{"num_hidden_layers": 12, "num_attention_heads": 6, "norm": "layernorm", "attn_scale": 0.125, "bias": "none", "max_grad_norm": 0.5, "warmup_steps": 244, "schedule": "wsd", "max_seq_len": 512, "doc_mask": true}
Each number is 128 + 24 x the weight over its row's rms, rounded and kept within 0 to 255. Layers, rows and columns count from 0. The size above them is the row's rms in percent of the matrix's.

# layer 7 attention output (transposed), 384x384, rms 0.0199, rows 317-319, columns 144-191
size [ 93  99 111]
[[112 141 130 107 141 109 136 155 103 142 137 127 129 108 107 159 141 120 177 120 116 139 122 144  95 158 132 123  99 125 143 130 134 174 179 118 124 103 115 154 159 110 150 109 112  99 133 141]
 [157 188 106  88 117 115 146 118 120 140 136 109 121 133 141 130 136 150 135 101 132 115 124 101 109 181 132 151 147 134 148 130 147 147 149 179 120 126 118  99 177 182 113  89 122  93 134 133]
 [156 114  88  82 148 119 157 119 133 103 152 124  83 145 134 128 148 105 131 108  85 131  88 112 109 110  96 139 136 108 118 162  96 150 125  77 100 148 140 112 134 136 132 123 163 132 129 140]]
# layer 7 attention value, 384x384, rms 0.00987, rows 318-319, columns 144-191
size [ 95 108]
[[124  89 134 163 133 130 123 160 121 125 146 170 160 130 104 120 118  77  97 141 122 114 149 139 133  78 112  99 141 123 101 110  86 107 136  98 107 144 122 162 102  85 126 195 128 135 129 109]
 [117 143 180 125 139 148 133 167 145 149 127 142 175 109 107 150 114 128 132 136 176 138 139 132 156 142 153 107  76 130 111 104 187 139 113 171 129 101  88 129 133 129 121 155 120  99 121 126]]
# layer 7 attention query, 384x384, rms 0.0157, rows 320-331, columns 144-191
size [ 66  65  66  71  75  69  60  70  73  66  71  70]
[[103 109 118 149 166 135 119 136 116 105  74 127 143 118 146 122 121 137 133 164 105 119  82 160 115 105 144 124 147 135 137 156 134 148 108 109 146 158 138  99 114 142 121 140  95  86 143 117]
 [139 101 125 153 166 113 130  79 113 146 107 110 100 144  79 160 111 107 116 150 135 110 153  49 129  92  84 148 113 124 156 146 155 127 142 176 152 127  72 121  94 158  92 156 103 152 167 121]
 [120 109 107 135 154 149  98  99 150 104 110 125  98 118 140 152 125  98 133 135 140 103 158 141  68 122 119 133 136 101 138 102 148  86 124 129  92 164 127 108 160 162  85  80  87 138 139 104]
 [122 117 130 133  84  92 131 131 116 146 129 149 105  93 116 109 143 118 166 145 133 151 113 165 129 176 133 134 123 144 152 118  95 158 136  95 134 149 144 159 106  86 147 118 160 119 136 148]
 [151  98 156 128 136  91 158 100 125 150 138 146 130 129 121 214  89 107  97 137  90 125 105  63 130  98 108 162 106 110 134 145 134 141 171 174 101 128 120 115 134 159 143 131 159 141  99 154]
 [150 142 160 178 136 130 156 128 150 107 115 114 142 159 106 151 114 129 145 120 140 111  96  89 101 134 132 140 109 140 145 163 188 149 124 144  90 100  92  90 129 170 114 137 112 105 137 151]
 [ 80 108 113 123 161 155 109 126  64 112 107 110 117 131 107 113 133 148 136 173 158 104 143 133 109 149 149 147 136 139 152 154  94 103 109 130  95 139 107 170 135 145 102 159  93  75 126  92]
 [114 129 106 106  70 136 122 129 131 128 177 106 116 134 143 136  95 135 127  86 108 136 162  92  92 101  99 149 133  87 140 131 115 106 130 124 112 134 154  96 131 160 105 106 149 139 125 134]
 [145 118 146 114  91 108 151 113 115 130 154 177 118 120 113 158 106 106  95  80 121 118 120 101 119 154  98 116  99 134 167 118  83 135 153 110 139 106 166 130  81 113 113 125 136 145 155  94]
 [123 139 144 144 102 129 128 113 159 102 123 148 148 139 127 136 134 108 125  96 154  90 142 142 118 156 142 124 137 131  89 124 121  98 130 100 126 148 132  93 118 150 146 112 141 108 106 167]
 [ 85 128 139 140 134 116 135 144 123 105 136 143 125 107  88 102 129 134 150 164 174  84 159 142 153 126  99 124 160 127 156 119  95  98 110 107 107 150 141 173 143  77 141 156 114 139 145  88]
 [ 91 115 130 141 178 143 119 116 156 110  90 112 140 126  90 139 127 111 147 131 135  89 107 116 100  99 117 167 119 105 128 135 112 126  93 155 103 118 105  89 137 145 114 116 108 111 133 100]]
# layer 7 attention key, 384x384, rms 0.0143, rows 320-330, columns 144-191
size [ 69  70  75  77  70  75  64  73  82  74  72]
[[142 109  98 145  68 122 133 176 121  71 103 153 144 154 125  97  87 133 144 129 101 101 120 155 107 110 123 108 179 149 136 137 153 128 157 161 190 116 105 153  83 133 132 178 146 113 118 112]
 [110 142 139 102 128 113  85 109 121 126 108 125 106 127 109 144 163 136 152 107 182 130 130 131 135 114 142 173 152 124 111 132 141 130 185 143  99 145 108 130 164 130  70  97  64 104 133 139]
 [142 133 142 138 112  90  93 144 132 129  81 130 144 113 159 143 144 145  98 117 165 129 108 160 115 104 118 100 150 137 141 103 212 130 112 147 115  98 141 148 136 119 136 101 110 137 146 139]
 [ 98  91 129  93 142 125 145  72 145 131 151 121 136 155 136 137 107 108 160 151 111 111 125 122 125 145 147 132 135 137 154 147 104 115 136 118 103 126 145 139 100 111 124 161 192 102 136 124]
 [152 144 138 120 106 171 127 154 148 113 125 132 107  93 122 152 177 156 113 127 140 141  75 139 120 127 114 165 124  90  90 131 101 149 122 113  59 157 132  88 187 137 146 144  77 128 129 123]
 [119 153 127 111 120 173 147 143 131 122  69 101 149 115 160 115 105 107 165 150 168 168 110 156 104  97 147 132 128 132 128 132 172 136 145 148 153 132 133 130 100 144  99 118 120  99 147 161]
 [118 139 175 116 132 116 138 100 101 158 154 129 159 118 125 117 102 160 136 135 100 130 145 199 107 133 142 126 128 141 108 113 162 145 106 148 164 137 112 166 121 117 111 145 130  95 149 165]
 [141 148 162 144 108 146 143 143 102 187 112 123 120 103 128 194 138 158  74 117 115 156 118 127 140 149 102 126  98 103 115 119 181 119  84 125  90 146 151  91 186 145 157 114  95 116 147 121]
 [136  89 162  88 118  92 153 156 149 142 136 169 113 138  98 141  91 108 149 176 104 116 149  78 155 134 116 110 142 110 146 143  68  94 141  77 124 137 158  76 151 128 131  99 156  64 146 106]
 [156 113 145 121 147 160 146 154 136  75  98  98 114 133 111 109 104 127 121 122 163 141 122 136 140 113 112 150 113 144 131 137 130 102 131 140  96 141 130  99 142 149 159 135 167 114 139 116]
 [122 105 131  89 139 133 164 141 116 158 174 117 150 139  97  75 110 127 155 132 131 102 179 151 142 114 111 100 131 117 114 134 115 103 135 105 168 132 148 127 152 142 125 128 149  85 121 123]]